Weights of a small transformer language model.
Size: 14 layers, width 128, MLP 320 SwiGLU, vocabulary 2048, 3.17M parameters.
Training: 183M tokens, 11885 steps.
Each number is 500 + 40 x the weight over the matrix's rms, rounded and kept within 0 to 999. Layers, rows and columns count from 0. Numbers have three digits each.

# layer 5 MLP gate, 320x128, rms 0.118, rows 160-210, columns 0-127
485484531495555472498487504535608527454541492518479470525433423470486531507455534579509431541451560531420447463497452503566475543484494471545528460507553501543477443500492531521534539375528487491514530501531460560504560487575530466523528447527458431520558499495465492489480428485403477486510521429549566472480492566400457448555481523496446489482579463546479507526531536484471486514465
549485454524510411433551489583537503564428476523455456488520597503474497546506407502489474463510508570552460507523555490499461562518449491491459521509474485497461451490464509535497543491474529496464485499571461451528503503475393542490502550497547511474480473542595524463507475559490457530506510546528556479464564461586521459403369496488517519432506477528473494463564455516448440484483
476533525470523500540552434499521536431492449568507574532505474482491506476418478500558475511455502536516502481534530487465547559504503579455527498470541525526406553496467525561514458443473498475512505539383464542532461436547459519524509481524522494524486495423526489494539463507531472527537519557536467506485487512510483495495554430602425591553553454513463543510499497516454480450497
490473545493503459482465502487525508495464515487465518473463544474456449516452524478518444506538475475463464473548410415539575530469498520555516547502471471447510537506500457443480565580407487563518522474483525520508517484519515480448459477539421518541581436481482550408572441500500465510536488501494548554508548515458497482564490550505479498491443523503538460499534525528600563515481
523454479455493579541531500518491554495437515520486515512481498459433469467506469485498481469501548425489570468478493482482507491511527530457506429524459539552494512486518517479476456477454470522481479475486473483440485471493556506548544536481462454531476454538456531474505525507471491476469505540480525531519461434548464532486590504526496544526469548531499511481489460469520533504566
508466530522554450538482497574562574453516535488517485554441520439445460461496503462541427530459454545503455468478492436503552552513507434581489513443539498535489542580561467589489569564519490543502509562469516481528532485557490502571558582479555493474477470575482457603531446522513484518517496459523475509454514465479495546493542489558502461474566480521512525523493497483487506499486
562522552484481477526502476486589534508457479493559566466482614599488510452496548518445495513570536439542447497464415454474538535528471430559491542509509520532506547453509513480490491562499560535518474528519526616471416423484494518452527554494496502441518439511470503440409519592506575493482560528478479437502468557508506515486465481563496453463558514467521502466509502565525579456485
513389457540529473508513513495488431510451479471506490563514453519530520492502568405471534474532466481583517494477475534473452620499463462478475538521523489503500555443513520461590569499418599498487460470424485517486546506503485486429506494557475507551498496427509510492531481494482475464499541490508491456553516550411485544420454480466461451464490533492511443473521500567519522503530
515568429513503503458489553557636413455570537510457569508447496526495495536471515533463440480428470443550434495472424444585533438442503450555483470475492486474537464437521474463542556512515492482438436520465475491462559439492452476537486527584475464524445493511510486506411555474504535539510492535464520518465458512463483463519487524563520456536579490468539487469489457540511521533489
530470523458453536452507483489469498489552503465440514508461554494488511507515572516516475516521473537515551498455589533514564442509576467449487544521557506539551465505545574548485471534518452517511473529499579487536494488515547561433463483457476451428478568528522444439515484497576543445485535540562494490488502466493531457451468437565521582493502536419513532492556526489516556513529
528458435545566481524441473592529518523490563497521468486462502521455489468509501512515484467547522551494482525573532488536533517487470435485481505524476510510545490499522493526534524513456440484475439528423481570554503506477443486464505419529546463495498540443544528493543497484506523477483496499452488449438560502473486536459519544529456489445565505431491516521467486505479525391527
461515517477496498528517437522545450541488428509504497484474507401498488446523474453471399578461509452476463434502508450508511469513482463476469494571574486472501479445472565573480491494536463518542512547509560523521417494466495542529489546441504512487500528455489492530534491515493493523522478495423482487574439509530488520446475532564519583486426551501502523530506475537507502515486
435648582459551579506580433548535419463500469449565540423533502472476463476578525474450446548479539517474450516526474583488465496503470459509487450480534442466499509433493471497509484499571487451484452514526489481423515456458532475499497461537491475522466541451513465548549498473483557431466437481499486483437550466537523449473518496509481461499487443468539506424486625512415393511489
470464577473553546514479470525491529469474485500607548482522455495497509487509531472443493480508511461503452548427502405540437473523521513444524565496508523543499566571461479476511546505517548456527466511520502491509550446488443517466483373523535483487454476450571480502504506449537474590463547513444463595525497556419454523427522461474455518457504488478438548523496587530503487489464
500551490481458567515452491430571512421501502467468565519522508494536478594510499488535458473499537489505514462504529600459470511501531455458504505503507501468517474546497450500433453541542489551476495542493441487436537411492523493517465496510501430472423539547525452504491544571465448507460490458447422486531435433495493560535495526475548538538570436558507551431444487492499523445493
521469510466515511524487540463517515546499425541519556525524546512488501507481545416499567570482553458489532498500456472556507467497507507436477552494542488479512566481544487439501538481454543568432481536541481515503541487480579513411513473480478462474543558458461619475532532463551495500493545508555513530559518498516503547504498521536456525464457503513478465418488529485496557473518
481545501493569496566432546493456471453541560513548543563460490556436498460543539450434442513497533587522432509546454555497515554514463494559436538498460559444468531462508498559514526454511579557464494579462489536430533479502562572427442444463570435549536504522451576540485486558538495533462485493504537524484554521436554489454532470498553543482468463495500406505466556500561586546529
427556528624505562496465484545495538475514492397478490468484433554483460475482501450469467471542478460457457525447521456423497537464470550413495483522453505406541516443529561576552501468516492556468475614495503527541456513525580529382528527505536563504509528557529560514480511482501489452569535515566473402479552531442453431507467552458454456427471456532512482491458479538619526481494
437544519554532420521498525469557493503429493460482498476513520582466457552480430516499447504579512428448402565514530571542464503524424405523433423485481505481484504545491428470532581509513484504514456496486509492524531459507469469488500385488508575497473553460511457521507510557532512475530504523458662439464589612524450454433478534461588432509469424461527525490512612645492486504509
409474472521479497473467466439567530476481498517498483533502501562467502462458462477572486507607508475473488526495524560523516470509501429430489408556510500472467510509422582477445526513527464531520582514458445511472582489508514437464497438481527453506524550460512574491570508490466527514502480486450470508473542540573531531527486446527528461503510435572482537502498487564508525506505
574526499476481466487530543520515459484475481500549586575490490532468495438516530504430440521494572510531423490596447504589519536493583536578507517507514530438442482449459493508498512495429416534503502582448571528532473545519488428493542518474488447526508493564523537487420382473544463566506491488464538535466519558507481560504401455555554502509518485494537510453527502558486500475507
489450408494577537527556514475426482497565549459468525438511487499509551569389489502448590487470577372463492621440508543553505477570567568512450366486409513536512549537500521503476481432487486521428523494502486519506524496480542455462504492457473471483479537480471500496554533497557517533450545517475490564522501410566567428530518492540519520501542502552447524486521503493439492466303
456431583493561498510514496545489457486533473513526596529504450447495499494443423455539511621430541494463501493545483544503495469525472493469517511549578480538422550461496538428559542505424390463467509453516505510479496425457491565490529531528548484474486493505428557496555475541531488457443431512476520522535452497535498574456510471484562449474471438547516434485511471489530545587505
545443524499484508475471506432544496519482466551428525446491471495480495490508558576567428504524508516485470486491469515471424469491438554545492525409478504513476527500489456531514490513503491474520614514465493566494463494514469495545486577484461530558482490433461509509521549524526473519490478462578486483536502525501530482548392491553498457552442504521485472558505487487470531442547
523545493463528499503535517505552466452475533496524548512479513484500472494492508533508498502496470529519430415547444478408461515485446550522501434475561495517499599523488432438525554521452499489487523454465482487546437565549454508499440526499540489569515492549505481546524551508529578458530499468459519514394569457531526484453530554541485518442578412568485438480526508483538504503487
460503534512523505456493595533527468492429546504548572497527461487473509479486529458528483452546433537438482553608461468448557429526561532457549542435486506437429564492468505512511501547558470559461494476445511473514567488545543463561528498487416538451478494477484496432551463452472478525464456417456475509375503497511455527523457446530489534487528486483396462516514487478572416515545
514511563505559469506507466534442460459492503468529403483474508505469447560519510490539537549443433587565458520529471516501472491488512476509524464511556472491498373519476502417490500526454557538497398498542445583484521515544531535582554475509500492539477513446478492496521443541407502491527549463491545339556527547522493501533548518458498484542480474533532488446484553552447485511431
523575519403476483581481502559483469456499540512535512505420500504510538479537518508464521513497488500510440424514431492476479524559471543473504571474502523473479485467488536542515468539500530496459505572434463529486439479549530512562470475477605508493520533546468528546478447514520514443512532496437467512511551506429462428460511582443483437472495496516494593554537533551579544499580
543506548478524508505505545501626476456488528473472480518527435501523512465452550586519457539483535556445504523471584516475495492439521530546547466482495501579454491488576492583564549478561515509540545541511502420456488453523462471488476425596571501463484507514465519488548481376472514543427498491537516455527508451534475472507411507401491461534530440459437549584479476517455523540461
499496517582513511481496504518520549517455464438553533435516460537504584539529505524517465463524506503473466515569535541503476564495567535569403546430434465474541516516444501535527496525551500532517533493460477495555523531541523517453520512472482537477522597478500541464500439459563473528509497502470486516475593513521489500508366484467548500501540429455520514479490516529491498446509
551448505512504528480477569467459505544521568391466532485429506502483569529479471540447574502500536460484496546425472537520490508535514491462506466494506515464487514515523501484492492534522517546507540534520512522492534477544516426511477535418493494447494444511432463497562516514544510503472533521526509545529507415521556489561489479489452431498515476528406537518525476576443506468395
526543518587517450456515555420554519464445471460464524514526494485518487500454486564544515492483488493432508482531458455438448502539463571433460433495514474532485524477499521521537515512473493531504542542464466536518552439517515448459475576551502482473521568497573484473537473460489487502488576466465525539465505540580418540497490478504553520470449579554514497485539538541495530419519
431482428461541506511524580515516469464463570546462468524483513454492437477438463491483444507489485468543476516503429497522471448513524522534512488501463537513456529468508500498533489475520475481573524493539490457471545461462556563509484518569526466486499504464504505504450454492439548407542499422476577480495502497561519497451495490453482442510442538474494546455529440502446496486544
441481523529482516525486483574524499472510548515451554516510433509452591431415577517490384538551540569512429486507520425541439494441477454496494471517507516502466559541422494447482496525494504620436527558455582575488518556428492405440491565515464496428474525485510506597534504420535490540544516497457428538463476489424470477455446581531497567468540456480557481516525483511487490519537
423559492485569484470524482472437471477559476467473524481463517512495484601481450461487466560465502555493472520480457502483416577433504461498543488463530471522485496534502524460444509535489538504485540468466550436544496524507506489610541447501446470476545548536536461455540509575479482484483514455498525522483562534522445403487489444523519552496477489449494476616513537548519576508459
499487526454546552545475464505534588535491518495492543504571485485486468539492520469520508471531540539441518495457534535528540487504478500490534450510470518538569547429475584472430454547499497438454461489457561446522439506507482482576478454516503502444551537532489462501520552487468495473479501487431478493432516406526437550489528455485483503499615505531545504528433486551504530470538
530485533557523542409481561529529529522433508528488519494465484480490550574495511515568487557433552507427511453506453488558499445534527506521484447522497432542550559499525476517429508490512499476480479501532416512459479479561488525509475546519507453512557493490508437486511502502506457453452495481500521505517483458577461540483458514584584451498509501511445486534480489517449488502453
421514511530425529510548450529489548505552514458443523508564481472525498542514428516524531566396540511537508486504528457516461502540567524490508484565444489563513539529499517526541473508493492545530442458531509541566511459427562560461410525496451570587497476527502522498557513400495476548453476527515506502469499447431585444501532522541505511431448490454517462453528443462534507519540
478591546477484510460511518455547520535559497555515498466499549535485462520528444549480440515514484429564474500558441509494480492477502503472526462498525533507504522440506478399580545546469522542494459556506472478485468519507476495473517491509508570524474556532432513462553463492499561503530553482547501477490485457581434439456522481496541581598431447502449458586494532507513540518539
607454545466531427496507463530506521550486488525490471548448548532485460496490468531526474513494547459476421543521410515490548530455440438481472481471547473543464544476540487475565532574483528514549472505506508510441404499473473457473568518531593503541491460512457516480497498520437527483542496560546507478558518549495518496424462493554515469487513407552533529547539501537466524567542
505499475500501497484489525424534496390531519506478538462478511468485527490517495568461503469483455478482474519546524494469469484470478569519462465466513473508480400421504446557520487515518522458434574464481451453510434464493514528466578571540535534551557533485469444499576497496496516511511576458489484555496514473509521544520506510586514579529559488525422455477540500479508453535480
510525484461510516533471503487548547465546557518511546578534494438429539547483537516591463469489473549465443503530487437529538412498567534510524584527468456474446520503458515530543458492550480537560474509443501537464496531575521516597523515562482492470476466472443495552447417533441420459520539406554504532508529564449542531510472477528527524529529457543529410535503449456496544514527
503442541567466505527436500531439534493508485466521545470568575495497496469512551537500464527539520499462446462502465500475443438526531479481513459517483469577548533520489492419492466488412441547515551516518517535510487517550547538530508495502532529460444548511494506494472551486524559482484551513556491482518513466573497520474497499544537571459471512457531402525520524559420510481514
538546517547593533501458481483559497452448504581512547464469504567471521507521516530550499469518528517468467515585528555479502497476485519521488528473528490469592488469436507564461476505538498474463537434544545519495454417438459537466557456461518444439523560456501502483498438488577431493475412487530476470498511515430500490542493518509362515518524436502447560490459539414501453401560
553489497498423469434526506475457492578492464523498567476471501458522512491489551516476550514521499406477458449515471537474497475478472552451481531495504499573494577504491465470430497580457462464481496497524487533536512584465469559479518487548495448525544535410476484495551546508431437476426502463511501536522543514431512504521471541510523477503466507451466515538507443578509548480492
518473418560476518417555436499492484502450541454567493448518583529486436579574527540525447508501537503490464489447462487570548526472507527483500469539497496469510515426545487534513531531553531556517536511492499519552501509475503554530584477507453576457494540531481476419491491495529495530447468495564514454487460519456404526520435600475411512564534419433456503507508444516488470573527
510501532524506544547562545478572440527423429471489495586470416444502502549461543492411516506517459550595496501531582547526454460566547511530491463465534516433490465502447502510460505518467440486558495570464509452521437553501449472523483507520541502530493549467604482542545457513449467494416506469500479488433498493501479469468475472518548520423534427511506513520476547476489532509491
457503498545459533500482481551567533568536497452587539502505521521533517506549530548525547455552543471435513508479455438537484496490528543457504471496548489424508459465497510528471558502561445416479503510522452514554522541558469462528487470424543480510579489530504498502415465489517489453474511480482533486548590520505489472490439507505508438531503502524478509431471571450460509531558
509439518470541435528511520457398487451444512482539499559478506506442520512513503435490439502450484501469445553496485516491515493509580513498543445402483474434486524473501508438539520590531457461534485513556415480521415564452527466545505506526485536491571502435481517460466477460448592452576508503499496525474515533497499433496481538474523492458537543520537482457449479528639490448511
445500584509526473524435437555459536476545435419459544573465562466479550474481506525450470493541506548492470486559527479429437548524499500487487530561469481565530538510554475526524507532484525480504503520455551498520453497455422497500527518520528536522466580485478556517492508611471582477546492460428541486488575466480422493507510577521472456448545519451540511533537517538542480531482
473531555500485558451445522539504440519529525518497551587546435456456512480513423473466440476505492493526433465570516430463435566546458488495521499499555492523444548534447453495485531510553516574498487439486627568436497538520503565486478463607493484536458536470489502475530475517491525458513436420505468570470497533396487609497517554540481503530507475472593516444458512496461453486498